Each number is 128 + 32 x the weight over its row's rms, rounded and kept within 0 to 255. Layers, rows and columns count from 0. Numbers have three digits each. The size before them is the row's rms in percent of the matrix's.

# o: layer 20 attention output (transposed), 192x192, rms 0.322, rows 71-95, columns 0-191
# v: layer 20 attention value, 192x192, rms 0.146, rows 72-95, columns 0-191
# q: layer 20 attention query, 192x192, rms 0.108, rows 96-107, columns 0-191
# k: layer 20 attention key, 192x192, rms 0.108, rows 96-106, columns 0-191
o71 119:126128116127160075154136139085122104109198167113178119143123118110112198201142140125198182168147119137080119166145133096121173114110144104133068124160101068117131119110098122136138163072150082108080128138132143056081111187092059056163172170160132165091141163109146157135180133126046128156133151107079108164116136062140140163159092172152137127129164155134108142080089136143131144139102116118142142176100065136084125131185140102124169119118084141109140144125082120152058142112132142134154117101120190076158124158069167110141115103084139098116129104183125142154121177135067070153
v72 113:134146127136119183128182130127108118148062122120206162084125151151087160097100176105094133117177114161090100127205100151157137109146175114079161134101122046103200210195128053096113156121102097135085117076142116083120116077079140137147132089163173103163116143154136116109130088148110108158079113112123110118099107148134138123128095095106104165122098165102067158120109148128176203215162124122163133139110092125125151099137150143152141105136179161117111159107108115153113177131128146151058096159124132133136163144150146161108050128136069112147119144067071136170163094124165160110
o72 112:125090137121122148087151119129109128143098114190101185178114128115122152151087156136137130137117120100149130154122185115097124164119147126146117118160139123199094127150113131154095164140100100175138128148117079099150126120112098162172117126129143146089075135159150154113110144129059137118044146102192120184123195132097141136089200115102136137139111095072112136167120104118173125120103170129104154132109116148133153086110055156137081159118100150130157121193148173114026132211132083101198089163058129123155121141110137219164108120083160052071155128153170124079100116108094180133
v73 119:098101116144134087113087149129092045150126135129163145116203151135119144140084135160098142112097102122156122083147152133148137123119134053126147167143151132179109221134123141078128147086198074084167110135116082137180070139129093142115053138118112187150148169107096137130123133129143076152110170181129106126152086117070123130120131115051073088103136147106139143131149128143109130032151173146148141108054104162097098117111058063131144081133119135142176132131108140124129118185134085156128091154094101139128104109154132212101105138130155131141122162108156164138129135157180120037
o73 118:125153110103147131076144124144125166117139115168096115188151125160120062141100109080113069099125128169137125213117139152125069076109113136138149152063153120150121130130189158081113170096131142117138148126135114142103111102130153125162122113160182119123078081132109193160114119097077108101136162134164128127100180133118165094177060197160127168121145113139106144103165164119117156159079139106093116068095161088107138129106080140096164125051116108120133149181151138192175113215100092110104144085145145095127124120077142097067193185065167122142138181158121117121125203087128159106
v74 117:198111109119154132097095158167115118081067151133192116120104163089164124158120153139152127153129157164123114123135106147153042141209109124117112139147082138140189098104158118142154128075125118136131126132127105090088083138225118180157144182183088114103190144065047133147183090147104149126111168093157102126143177164102151144141126143144121172104117098116073069149114068135139115103148138154119109117083092122095078156128140144193136114200147099113089119076144161074199120142165130128124138124154196154120091092132134165110115133145118110128074135084118157070070139140125152134
o74 120:190073093128132162194098162041156124128137170182089096136075121130129095123155100098147110099104138099144114104088173148206155110131167094091173169115142105125155218154144165161099143149143155089161164092103120135197089087145098153102092159142137149109115127138150097162108158083151164077132126077150084102187241135165174109106112132101103100150124120093191168113136098160171123124122122093153120113139065126169162111137184133082149107176113096149113146154114128155120145110142097161091170127148130114121130109088112129158153164167136061183139157147134116096092092141112115096
v75 117:169152160174129125156163091145100127084089122135129175121151113136107117099153109087154131127132072125138137106127109145081103157102111131090108147183122131118116117128130074122221202107123136090184083102102098171129158095186170229191162129102144108138165090130162100147156128130137145091079139170089137138147126121127112152133123150118133127115143142070152115134105121130101171127108081186189156105209143116138109145152048139131048121114159183102151156046074151123101131148135116170155126104143124197158111111100121127128104128051066089108132090164198142131141125077151098133
o75 113:118170189160156077176107102107136135163148159099151043211125073155128115103149145097132144147178141158134144155107072177111163081157103159213140075136165126139106066099103095166112152115093079152088065148106130147139116149094109168167144139138109124156082116114069059133132151150113161114121133086117138144157150159133164134111161134138168079097195066111139118069145192125156061144068120154132125132137172146103157120082134113119127076149077077115098115160142137109136041143082147185095149173085112133162170136110149139119107157135130160104124152130085124141140096133151098157
v76 118:110147161151069100137097102138078138139099103091108154147176183127168125190106111104082144132094151109185135128150180120096066105095084077133144115116187145091165122129158126174138110154145101150103138109120113112162123113110128155067159077167091104122148108150117201209159140199169110105154137078150158161146119149121150143165167086199065134108137114134094110109069130113176158156128079118127092148145096065157130101131141097179144171164166164131098189142132123129101130223053149098108131086124125126120147147146130147109102099075116069113130194078081136141149130156112104118
o76 116:196171134120156124167134182147070133125096146189094070131087124127130129159120187146113107132131017108157127100140069136118147140128153087113153087153116089199099154172165131042158118118085100121124078106124085114123080179140092160131136113122092153161107074110169110126121131111146109107136095089153125067156105106091122138077131163155109195199126112146142144062127156122069068072076140157165142110113084167185138130094069167131200172142127116130145161120100163168124158128072138145142086145143137149158111089141173147142147102103118091128130121145177133090128139132125152155
v77 121:185188103058138123150103091162221167123160129116116116089162118146099083137198092153216131103147125143142120120148193102107151102161167129107140148096119089089089084161165099130108081108107152105130188172080129120149095186134095158128143093091127136063122123108095177100137172159096110181107143145086144113157073132108130206160156112127112108142086114130121068129166174147154139107130120159092150107171098087137130114102129159160130090118108111154109149130184086109086163179104113112092125151181047118110131117200151162109089152142169147146110138107140167128118079092145155082
o77 122:121118154111169164107144170131094133088148143138161133113174101154088115133127156108116140079144148100137148176188084128085152167218096121166105086148139087090127152126091166121158134126150174130109180164112108155191169123201103090062110100188143125163138130122097111153127126168106108127154111143124098140115161083116144152111108156141226104133125128112163087095142076143087155098163146039091153127097124103147139142152104158102105129098138140176105107130135145141135163116136170154131150081138165118188122109019138053076186099151067089099108139125164122092089118147191170128
v78 118:161130138145153133129117126177098115185152110118100104178089142174144078134122154144134135056083113108123132104201110174099100182107119127102171138141076090138175140123141116099080067172102097113120092130152173144106099149155145146089155091138090095094131160059130145137157045153104124137165111123073094214159152136176166110100055066131167134147090171129123133191072132157127150150156145063142119122147205065130142109081096112081143129209140114108112158111117083077158139127109146118206169134143092113095099102148140137120120149122153099105111104138146155117116097092146134177
o78 115:164059094164146131174155124106138168147103149136149175125095092130121064114177119132099129121135138106118141106167150167156135124213142141125174088131120126102164146058158124153164157093106134133157164089055116095118142126112127073112106151116092113113178117175134157104091116144153122132118112121162111255156162097118144128203147126101082124125187147189192136103122160112111090100103195158126094121154094144134072087133129188156155108127107144099118100097086173181126107137106166103119136179109105139117116081128129149167126114058145121133133110116196105110075133193117081112
v79 113:138153155146066110145110117116079118124055113167153091129119156126106159165059130111136187131138110124165172083114142120151123104156130131111121182079085142078081154118109171114126149111169138183151174226092128093130110116151117126096087133115128092114163124180181125115124160144111159118174021162201167187154126171068185118126082139082185156103112152071064180131134133107169129151112139138173129113114115158047186063165174126131098108094131082109107152127146082104140113142123115129100177177163094141141126143091121119100155102130153123123145106145145133096125138132125101086
o79 111:157116193075140110175077082140119155099090127157115107142143165150146096144120166196116130087092178119104073101103135122132120188145073092163136190105149123156118128124121109072136129146144154152051135088118140088099118097084206166192049120122095141111107113115117141165070138093127128115134111182140087104107143136140132107114135209149122117078133135160167095077126139136097172079192119123172104172133168122125135143048112106084144097133137145090118127089093167085052133134120089159105166143163155133091107161191161156138108114104126113115138132072147084143079151115178168091
v80 117:108116098152098162096151102100133151070155136197107159127121143096091115128152118092138103181154110146105129101214158142092100092186132104173079162154114115120156097139198102149126163155118151165138122098132116104178145103141104118140138119110134152171079077119109151080137154088147125160090070101181161156120173146104147127126115158231100109142112107098090109049089174151136162080008139138147127131097146105117149150193137140107144159096123146103218170141071093172118161101118116094099125158192129150109144121181108137090133114155095129123073122129138106147092117154108083109
o80 114:074153160157134122113134143131156156128126115129125128115079127159159104104110178159115147162118112098126091191121099131131163104125145118090136108146103129078090117147104142138096131133134105131095145105153187116211107105117104111160096098103132075089071149089166125172120162124121103117172112140143183092142050118035101196060159122125176184144113138131112179211138094186138111062175142101116162135139112176140148118140148153126108032125077134075106092144124161133091122124103146130142160161195154185178146167155131158099195089144160135140099123123129115141129112032130117166
v81 116:216113169111137103125081177122192057142122149118175158141167163154141090108130098103094137135172180138079155123136122054086139127136136147138111092090100167141139154110124116094080184211126152119142109123175102145167152077114085141098180090111145137122113208107179150164204149157173116115133131157124106134115106141162090101143082139079153159098172114100137118099140110152080147129116108127125166130171186129091134078072128198150078130093154095212115134107075110107125097085123129132107096100132107113144121154126116121162148156184092132093140128169076090102089156136091071138
o81 118:069172131131063094113105098144070095109116142092098118161135085131076138116166116122129104105106168127098116099126106124131159138160190115168107141156113109123141114127144149131124038051108184104159129172100166195111134125132126088175106136064145127176131090108116154118044070120179135170048141123135133140110141107129131116115164159128157107124162130113159109149146119112183099106128066152156121129137139160179183097026153211121111131186154137122105106108133127174091122136162069094171101186127166117129154086132147080150094131167149137089103123125089158157173184102162150143
v82 130:113099127133114062182093128080130145126145040049131109142106170106141152118123100147158152155154137115106116145127113126021104153108123093123118151156155145177139133135144110126064158105143091188109120144107152130158165087108131173150132143165137105162150067132117156094118089162102171088122106196152117137185117119130121142140133120154057075137125150179090084083142140147108113119148150105137093122145113129105101178135129153103140131099171094103063132150117129088095153147213148118144220175179146120119112111153118120207037155125130128093176141061139131176146147156097184108
o82 127:135109149135079157161191130098115133109117187125154079131092184158192144194149075103116134078135139082171198166130164209178114158100102112148134170157080123159125124102069132081118132099139129119129119102092081138158129121143131176148118110159113060106065144175145094116122193116153101159141113105110147126118099110075102129162124087149142118105121106167135086140099101075091122161073134128132140097075158110136155104158142116163172171110153156188117114163145050174124105105102137160136106165101148184156105112169123087129199127171096117103065203088116083113132135101096113106
v83 118:077135142158083079154139089152169081171098098107103115162115065150120163158126111133102148113131121125129147079117165153089137168138130164096152149130150119121115135131201151080135084109140155118117047170115137134119190115135085135180117148118090154162191086115154152102089080160066067146124160134137139177077141139170130085056107110111158145165089095150096093061102131178151126120120096121158127149147111124112124143182144197093155116133143072151153129140083149031127076089148139207065158149145188171146077152130136114102141124147104129140040114136141119135144109110153158134
o83 117:091101108118143149173137107130127180105106136146206131069104103055148115170161098099143118141139142062137202160099098171143130147123117039121081130124132168161082106116165142177107131136136167136128084128144173199162142037100215113120133119118078177089089114134163119145114116210091084171127110093162148118176114185132148137158169135140082135095163103104145141115117113083103169105147096122118138135104186122111114102109159084103110107143108137162134112135112146145145122146140099088082097202159132142178103083152131114101169109138116099158178068168138112083093136128105082170
v84 112:097146170111150154142125100131114125150097055121084184148140168116120101081093143150123112126193107082131101095120136103146173145154128089116132174151130159119048093145152132136154235081118118140167177161120124154163144161164079155163171168123113114186075134144078110157172136118179124099188197143092011148145075124123109130122189118168137215145107086127120108108150103130149166084137163124112157142124105145148127152149135131117111141185120133081063093143100080108150121150140180154088099188119122119110140106095126114152147073083112114132071129100141171102099127112123110135
o84 111:091112090087174091090142163109098155086134166156111091131157108161132172080145088135113127142125201060114100131113111149141081104117098144128165107086043140166107145127146160148151129144131087169114129156112107178135208133170151100129138171142134134139127087147105048141108152116077165054139136076137129104124089121180164139155185129116139100181110111144148138069091121125140139135149128137104127131066107135149110174153128133113187137190130078054120076114102105117098160124130085196159120132165141072168144140156198111115146186107115167070166147111081049146162115111097116148
v85 124:118239156151096157131125128109068149165123178177150105105113144105150072112111137147150111141115129159091085169121078151158119144133138133166143133112159111174128043113134110153109115120096118147123095105114162082117115098149137132120131105146148071097133195186125175108223115174132085098111140110106174125120116138161132134073139156169101131128160144116141103115180129171122070130083065149097150085110110105120096148200153136152120142070114112076139087185186146147163161086133181152138077061166141146114186108121136138101169079108092147116095122075126146069116130124187183109
o85 126:123139108187145151146101159124122155129163143141125175141089139136148169096102119094175153111168092127155150071114160132169111154155111056141159201155118121127128197162087166175121041117064077168116187145121173091109139152116099146114138128123167142120139171131126072126121136124072128140129122116098107090149112208101139136112178112138140098116062135048136111148108146175128141140100195113121127159217125196120172169118108176092161158172157095109100142173117166144165162071108134093083095102082115091084142160086103165077133120139142138090127089154124101086128125076128107136
v86 120:114081144090130107128173136121113113066102113163126102083132098119108097187093095121136157114193112147149104165124112100107108116107136102184170112097039125221130108147166132131102181105161117144110157122129123107152086096135120212137125141047113130177178145161154140144139154124193121131114135095181178205121171165139106146105186072105142122143096170162114150072166203117070087180136117095145132129102141169149130119153176133106092116134083162116116059130098173094088108131054119137138091141106135196128110123114083137123087181116141151153152125158125152110112176153112107134
o86 119:134176052134053200123123133194121136144190131074136074120153180153174129116196177100105125163140191159169158110130105178145111133114167091117055139115113085136141065097119164158135083134140082134132144086110170089069120115133119136130135146115100143153077155118105107129138121101115129155153190100105116130141131218119187132117088110125190151167183144101151200087088114170119182064118134117169106155129131170117129099106109131104099148098128133155132147078102129116120104179144107116134110073149181107146170127183177101120125144134154087125090130070124121131116112095140158064
v87 117:127189083089112146124116150127133088079085128085133113126151126084079108131103106100179112144081099095167182092115195122133112103055133087147081126090103138098160194106132093091118145083099122139135162083102159141164139087181148123079142150166157166141094144159108182147089116052115102132149151124135091127189119134188180103132113167169136152139163126094125162178065159129163149085140124141110138159081177153115133132140130125121108101081114175122100173141105164060115125211150127150158128074067181133131144164163146133126140112158137094158116122155103177119137049080178137080
o87 120:162126124144183137073129255140130128093097095120130117161116117127096097117100210143126144155133124122133104094117096143055075092146113144089151145106171132181101108133115110105161107106113166165178135159106156172115115163111189142179084116051086122115110115145116139157111127077180134162099121107146156139180146117158070078138075109146157151123176155156088103106157142144124142153090141095118113160140096139176159142177195078103138079147130109127190162171101105101105132154153087146139127158169137156132046127060096162109118093093154153172139137138105110106065078098099154123
v88 118:156137162125075129086135108115130131149117149107157133132082132159140081140103139131152117162149172165139115146122097090146201098072107182125184110154125139111105104177150128116135100142134150123134170105139082093130137167159158094156091120120160096151111154100136078114154116130147130136100167153143038109167098134168111113098148097147121105141077154074148060081153154155130186095115094129069150111067153184148103067082187214116125121143150159086186131111114189174141162137151106161143138136097107021078094097163119096163150093204124125087133146147115121113078112093171080101
o88 116:090142163109177133069164104159120097129137147131102191164151137134138110121134111145079144106135189101107141127125120086154098160134153178142138172188089101114097113118065205155085116124059136137152145123102173116101175081146141127165175107125147159140151126151151134153145118121115107131109068174115130145127178161126101102136180109083081052255143125107134129124131112161158131098160118150102127092102147133141115157136182150161134130096085167118113151153130116118121166159114159197099160110156112076119082118038151131122093070111132139107112126121059160089183148161114072140
v89 115:100138080162117059134104071107164115150148124153135138126087174101095066100160180152179143101135133112134168164096108164119120073080056087121111113123106111141129161150155145156122085141118139134104106086122085196126114159119083166106065054166173090154141091108127132068144170162137144115080144144118153138120075161133088157162160184118108086134160099142138120126131183170178090128178119099114086100134100165117116097080145095109165144166168136096116130117112079115104156072100047184180167138179128116080146170118122124171143087149146085113150110141153167095152152124212143151
o89 114:073133110096103132144103157103147042170093155131121137118189127093196119171112109157078160089135202108108089114163133137149110101152159133120119077139126117100144099131082083121169187181086153113152140155125089115119143175175110159137135063184152172139112172120141170125100139103058102176205097142123132174188086187066100189135112095117091129120129064112120054131126171085096085112127155105142133127104157170117148175111131118157121162205117127127109172149121105164139140073129158153065126111162073113137167098102123124117130138105159121142118172145120095115114160179161155120
v90 121:148069143114113139037134082069102101183153106125175108153157149126109125101087153143135135141130124118112150096073144110117161155169126110057155073132187042101142145081139156094065125090113128175112104149125151156133086112177138114133088127164144168098086098148155156137120147148161123150165114135061173166117061097137128125150128112157130123090137174095126161134058111092180150111097146120096108137066114125103099150142168196060151152137131106146147098143144167125148149172085151153170099188201110121137086159086127149139123164155147143100195112205101136128190147150100095132
o90 121:214125118175143118100059098163136140137089184140191164097092153108170141104075142153114122123118110072096120175130137114095111158169105142113152208156119107172077105132168100133123115109146090113174078127115066177164118117124178093080112064151146182179131112118128152130132106057110113158096108124188130147089153124121073116172156119123112188143179129169114126123116076081112173141169164122134143084146111136130165103050167134106125114129117150118081163107115126121123143114191182159110153108083112126082146119143086147127109154122130184109095149083191074168126166072143147086
v91 116:128123104118135156099118079136083144190127122144127089172099113114050117091134074109097133114170126114090143107163108151142149187105125128109148121178119139083159104160089147109131106127130088152129113144182111058158104082103129109162168127155119123133174100069075126113136113123166161118151147140115200151033099131136128119094134144106056156175141217155147171134194121142152095104122138142134112155091134153091103135179074113133119180131158083063190095125085108142091176097108089061135094156176178080093099107131124097172122116128138149122191099142158107055095122131158092145
o91 115:104135124158107111163127098150108121153089190061132162093137123076187113137132134123078149159103147170062110126083208189098066118098163157161160180186111111121150136118130152157108133077146115114063130126102157087164169077097135081133153085130143219110155161098124130109209134133096090061123131076168098114145138141097112120129143090105125130127110103157130127108173127151167081201132216078108131067123099162050109142100116121128134146095135126108082121130129118143141084121104134159134079141142174204116163137164128144121130126148121085174170090142114112143147105082148137102
v92 116:117095130144085119140083144093127092139100130111038143186135105165135146067126141167177048162181151105125140139071142104136153166082123117072087084109111137104040051097133203087080155172131136102156199105147140114171147173122111106172130132153128035147141149129171080164147057125067113171158119080123141168088178138120134109157147106150159114127133103108172118102140159171137165126136121109154137135113086155182123121130119122096140108083084125165091116101164126097121145121076164134165139105145146169085151102093105087081083154148097122155113090127148141170148146111138120163
o92 117:043117135090168110036118104195112144139132138151200085099135134109143148113094105143121101114131105070118179092122145133165135131145119086137141107128121118094100114106085140118160146177089113076078155107131213178164166115162143147105097169151071095106163138117100090102191122079161136120133166081122142169147113104108140152187123163135135168166183103157091167119052124097169091104091160155166140182178146110069163135100132142100144181136182153101156100132150138125177139131172108118145158088138100117108065127153123088162080132166062106112118118076113114156133103127115127195
v93 127:128074131138154127073088166104125194122167118097159186141115142111127169143131143109121204128134138118148118106194129126139119190063128210126136086089170143146096104118060157100103147165154092117090187043110098087167119099143194149207041133113112135147106142105076122150098136113106100108236068144156129137120175146113141128112097133165116103092164098105083125147143140152090120084091067143158131099161064149086125146138143131150134193119104195138086173110110093110093101081152161147149117093126125167093141141110147123122126149134131160150117123094138143133147108121109094113
o93 130:086131099123103124144131115145134127139129130097088023160104151108085097114064121139127114153132125143190085130126176144171118213140149103145089134159127113119116162162120124142118124158096115112137114158154176082191074155123203109168144146132163107078151127152157108172144127154143102108166118136129106112132138041128145151153086168114142109095119126193054146162082120113112153142083132172173130102116127184140101122104151193160073099137174126140119170124122127120185152141135142115071154160145149138120109100162136171147112203104073114104107176115081168072139088076115159234
v94 116:129083085093147166154135161114114098102150074153155152078111127114074180029150156124072084136148097163117113107179120121154098154163183101097110088110121103090105085150115128077048144133143164135176195151120112163190157199124087188156077124117137144062128132196107115089064135155113146161154133134110141128118115157169093114158147163148127132176141128122101145153101111148151089142170130173104135107105145148145121140118153094105110180101120166129114131121125060105177130120151087122153095156127180134152041124126129122162116131162118085143093049165132163082161157172153118078
o94 113:142100137143076175074118105137095141123128159057117114131122161127162131122095139158122155112148168087104137134121134141181069091162072118093109085143112172141092121189168120104117166137143152117120125133098104182110081051149114066161125111160164099081118146125093112109157105081133158226139165182115115158125146097170170168168132139139159120119100125137087072176106100151144119198162156111143123072175096115068113125099154152079088145161088069140139131109086160088109161114150113186175073124179156114137168101082133192117143149140106104119150197135136142207092111103131151123
v95 118:078134120124044154106187077093126155121143164142121151124132120152132129125069146082162144192151136121077138084121159164146164136079167122204091109080133078157178065153099087168160090156111138130104085133133131101177119185129094085137080139139103065126136156105127176168105044180101127157125167085086121059100104117070102151115067119106109155101123117132185106145146101098090110153118146120164069109109083148134135128145158162107168146156221140137135142131114157124117094144119100202156092131094150123116125122177148078127065071098148122120125131111148129154096139106159156124
o95 116:182154141177152142117117080154080150166088120124132091084074096055121106159146144099124154178125111125118125127111140021092094115093161131125081189109104167159087105089122204165076145131073155156098116082137111080119155125134082185151146139201137132089161080104157109133114128118166147119115146142118172161150158117140147201119125156098084070122147093119049146107098123153135112142114144108125150112082177096149128190131097123157149143164148086129152109150173169127171151121149175103101106098109097134093058084131164118115137156133156121116146060194147131084153100083116164102
q96 082:123194138113116122136091145129148161096110090145117123099153141127112127131148062124107150125109114154078157140097155169112123162151132184087137122074123109109158127065076096109097136068107095192153128125121122177080177165114070122142205078168096104150129181119153136105124144112144161142158062181194106150140129117113128118141136097166118107119103155042128144151133100096138111136118118092125091090136123141116150121201107126146151183154146124188113112151101130094191110102029180160182163115166201096070112156127180128180153144149121139108116151125069171140157159103197164144
k96 082:138150132124135154104126179154144118021112078091121158124128128159110136135110107221076123158136123116112117096099128156116133146153082132128117134072160123162120129145137092118123145109210102117113084121087164231115110148147118120170151111154131096174095076091183142090105110179141073126174081092190079124118138145148149158151077146157121140156130194074118097107134084107130130126100155083152127098132133062155108055054104118136130170176089116159139116133128124171155105157106150190129135058127160073083110127126157114163187124129076147165125165125082120130137134121186143157
q97 082:112120186136167148145127111128164100165090110112164109110116185112124133116146163139056181116173154118192041169124095147069112150123066163095106125101143137167104110153192129151078116078120124170157087115137099140085130114152145086135081073147109132081119146125156117147100193156163083100138110154119198128127089131156122157102145116182151161122159096118114134102139094112162103111175109129103147140072156151109114072036153115145118081157062071133139112070116120141088112132136141147130178148114072142114108112083145127198094118147135147136139160134104196120146091143068049172
k97 085:148156136192200149099162098125185114185133138150161126140129172117173161146101148115114144121104140148125092126096122093155113146109144170224098085155207143112076190119138137129087107144117092186130112153115086065112191139130150096128104123145182140102082125180133105126128145150152118101114167144174177124115054157069151114082102119125170090172123122106084123091162128125126088095170155132118154192159165115120096141092154109130176143130114077119166108076185137179116091101150124123112152167118127206150131067130121142149105132126103125163091161189124131146136110080179120214
q98 083:133138103063149037108135125142144139100151174162173136162150196133120093150085134148137145145133204125178103149111158151207124127150147084065142156126150138113198106177167167074131150101142183130133123128197136108139176183113200078123044136078195095143051131175157111152149115115162142108088152084111161146095158125141214118141130159187183141143138136139132112148146152150116131115150102147120170081136111104099128175086098152157117151158140128148155122120108149105136121135099138159185123077154150140200147136161123136115167095161141105151110141123125108151107105173096132075
k98 083:087091088182133120130131142121117171091161132112172106138130114123108112122127120125168155117165094165171129080144143184118098121165186111114141098134070146088109180151173168138125110096105135129126161126169118118112172144120231075134122158142136085083085113119052108089147162093144129120131230096160131139093138171177089115105139140168189150136069143121105095134118114118116179115149130096117134118149126158128138089115117136195118101139106101129137144091131158153099178103103155126233125046198136164143128092130107197111169128114174075128086135121087138166118123126051135076
q99 091:147170101157176099185188155139182091147143100169163132149146070085102160130134063121115087106111115126134149177118090155083128162141164121062133173112134140157150141095114129180067131127162123128127130143134074147087149150090104079146137095151145105124121141125128088075123137102142135232107163118110110165105137148170120105158176099117102135125084117112117113136152095071096118130097136212192115104078162071176176088170143103155086176123153194088082154159177081084141102172163173122105142074138154096077107157142141083141121093186139127159083146120101117104129099140109164143
k99 089:077154140180122176142143174126169109103086112150168074117188148097126120135088128127102075121128076125145214110140155183072132141170108108086120162109135085113140130162075104181119139173116125074146135113123141162159171176136048168153142114084152124160105163144176112109160189126148067152093118143162102138090092162104149097113203100142097031134107165134134084093115112125126088131092146120187155127093135071132087079103162136100150137133167105123134154143177089120123098140155132163124135037103155099122102152109149069088104150145156149151134142133142134064152113144099093182
q100 088:104081142159086150126089142140100100145135144086162097169124133154112131106151111112097146142121103119115092122138173144110133140129137123097095133161106142012083124147157166163170151176131113143110110089113185170208111125132106123176129177121135089117151147137171091146127157054118131122110131109167088150122130203117086138106136161042116105117130180124097179103138120129083074076112099094177155132112133103166146099132148110144121080100127134098168062062080139116107118139149165141131090155107105132085155008099170113130064152164102078106123193166128124163115136095142083081
k100 089:154160139093140105125106183134134149115162201116125115149126086177089103156131127075124098125145124154115107123091150142102115150078096119111180085197116116091113093129183112105139127141056090178092153126116152151139135091139089114181108124093118132117117171127079140131101074130120123107142059218116109176102133173153217062159109145148136107146126137108099196101153151114154066094196121197098203073162130112155139118149117068130126128164141131135132127118086158129157122083108161175154057140119084114126133094146130074070066153121156127116139192173149135131085138114150137161
q101 083:108102123083169142127088209127065084163205122125130123107127083147134117128137134113113114107124124105061157095082172110137152164172127113142099134085176155147124122118113115135124180158168138114120134151188123117115076094142103061107138145145074087115143124147131145079117115138121078105111187170144117115053157157157148135097127180152102086073087121142086181128093089201133215168118152162207126161141123150103162126153128101061102087113120053090131126137159103090116179102188127106108109100117164114111157151122096100119135148134048098139150075171127148109104163139147135184
k101 083:092157133036183116135167195111105144146172173136131183120156163110168103107146135097179184061145115062099134088095140161127115129158114169127142122113132128097154033103113138132104103129138119088092135125165117115140135083077109123120153197119152107163190096110107138126140116093141125143108167141092117112099127096158086135085169135173103156167086186170096121104117119102178131105106118209187169126139090137109178106092189140119096083158165139099108182123166151106182125149207117146089107103065192153142134131136122065110135136150102142134161120185148171118137126131171117115
q102 096:185109116138128124093121092156154148173134138153075095136172125174171118097125161133177142161135120123132175126121128072142110102112178183122197142091123055208112111162121128169194115107163105150181077077075111126175157146122152175144200110108120160111129137184129068118113156131129108117191105109156125091119148128121139093114118134083122117125143116127112072172128164068163122118185176078116124151107143101081051135112095088141129096100038146131158059109083081090178102128122100072101141094089114137137143134150145164142154130125088098133132159122127054109116080115123091156
k102 091:144112075149165113116106077162159102153169093202089098103139089132171132135133131106179139157113146136171118139110152095111076082120169153167133210100090110152131154111193151089161134092146186136111116046072088110134119145115114104132082112099061125151148146155069144087142140144136115149161064151134192176118128112165196097123113118080130162135156139152115083157214114111165170163152132140108086128124110120096061099104130176124163165112131161130233158118120162162150142137113154143193145123076189103152104107125078164128100117135084130094140112122184106134120129117137121123
q103 089:175133124146094169120125140101109155125074072098139120126125129159079113061121182153112098176158147158094103086160172131153173111103078150155179155149089158128130101124111165114168060080111036089151039144092075071153099094146072084119145116103104138066117158176123107136154139112138170124088082082131103142142120071108088096166157099131126099104119122103107131167103087098122067079107131085117132114151112201146112062115148117109105100121176151104107156100108071111132176167124142113156164172099089142124148138140151165117090105119128134091174139149092115155156045139105095147
k103 093:146152098095126163147100189147189142138128133155145120149136152129131119077107141133177109141162172111168123114082091129210110101133091095149152241069141083125136117199139179097161136111133107110100110176087129095103089092106131110090138123123200135185104098153149140139161116157158164123149119177083113171162131148115226175149136208089148105129078108132127124225114123126164064070143069140113152124133170150160107121191102158178102137162121168128141177124144097112106150135166105111140128156148113103161134105145149155163143171130093138099160127164162086159142129125142092126
q104 086:154142075146179146090065089121125132145104140141150143153111117117101145130095117101199155139140127158133118091107118134088062133097172152187141100161136101137186149100164106084154166085118101095102080116147168169130138177119134134154207115110119082096129105214114189150110145126182182170202072172116178133114163137153098120184117080088101105097137060183105115101084141138067140137144129150100086166132066135138131080167127118138162128091128127151106137120155082204112147116137145139176169122102130126102091113109141079108115108119138179137091191133148097101096090122167064122
k104 084:124075076143130130122103038163155076070113145114238061099132075192142116151133107125103146201126123097129164127121094143133091107093121159071174133125148138120101091132119113179163122089121122107116119104127149112148102137108109183098155156112171107146108159218155161129127084144133099094156135153146164145098085131145122114111119106148109174107118118140178109120095178164106167110178195131164132145131078134131027106173119137111100123150092134136103097146111131186161094166161094101147140156108122145158112196117115118122129071083107193168070154129120114158106123183181112138
q105 085:153151134135133109109149166092153095128124102184087116159097148126086125147141089140102112160130091103154145119148078111126180130134115188152169113120182112128199118131154104170166109091094097083204077131087143131183151078107142129084136076099063160050131112102075093097092083165054083077109101076134077129153119122191124102104127144125101203187224113158162112147151128129157180151154144075083117153105110090132089170109156125095109165143155149165083146102154084128144143146089108130083153154124107162087124083089133102110067142121148161101145117094112103148144130139130124125
k105 085:111086095101126093170159137110135076183129119145078142160131134094121078118136160146090118131073110155123148113141122155139153173142131142159119146092206103145129127174111115116179199071121145119180132170150119153151112156118079118075123135100149134121123106093150133227120124108095119083127065135127101129150144112166136150138071170120099100132232157138096105173140099157119139127158155141078105153097106139086137168109111160124080130114192101119156121082103077150063156131125159153117183150111171185117069079155097190123086197134121138071133130049167065138132094119147128154
q106 091:181134169115089108057121116100120053168154119145164100152154168127134111133116101158102115154160152142126121111118052124123117152147163220108169179120159143145156081148128142144137169133114104137079095113134104080101140087146097174141126088149103138088109067168143152043127095122119144160141087061101180100187050134138135138112086151156168081144138148140123132073128130105182083087144149092130137111113130124156129185150118120107139166090113169158137124155111138038100164154102131106073173140126139104097142143144177061097065110053106172155106113079118162090131094140138103129
k106 095:126056125113151186175128123115147063153148131082147104204104158082143105122091100144105132127122151140161094081109096181116104177112159159168140131138096157151182115147150133110129188144130131113116133163192066060131112133198143151145158114096118116135096099146144170131128121202127155142108103080093227088147126155181143119093148151104184070199155167114151118160112147080164129123131123113099119130114140125116127130099125159146154098070135094094150130140110111125092182161153114186109175087114170070122154122096094112096079155140143176131132169042157143138127127132095136213
q107 086:145115125160099132120097121116118138130098151116125154148083090098168145135126091129131125093146168074127146157165163100120159053135209115131120106144085074088155094115131064146177157113109091178155135079112192112103141141101167092187140119126108121187103139197224186205076148117112150082137181111125151085132150173192113142096137108175059125081151153087116142111060130161097119114104145156121148115140185074160096138117110178098085168145167116120139118135109105200086107073155113158135123129170079146092094097110094200150138121141147125122112105126124105115129165129132127165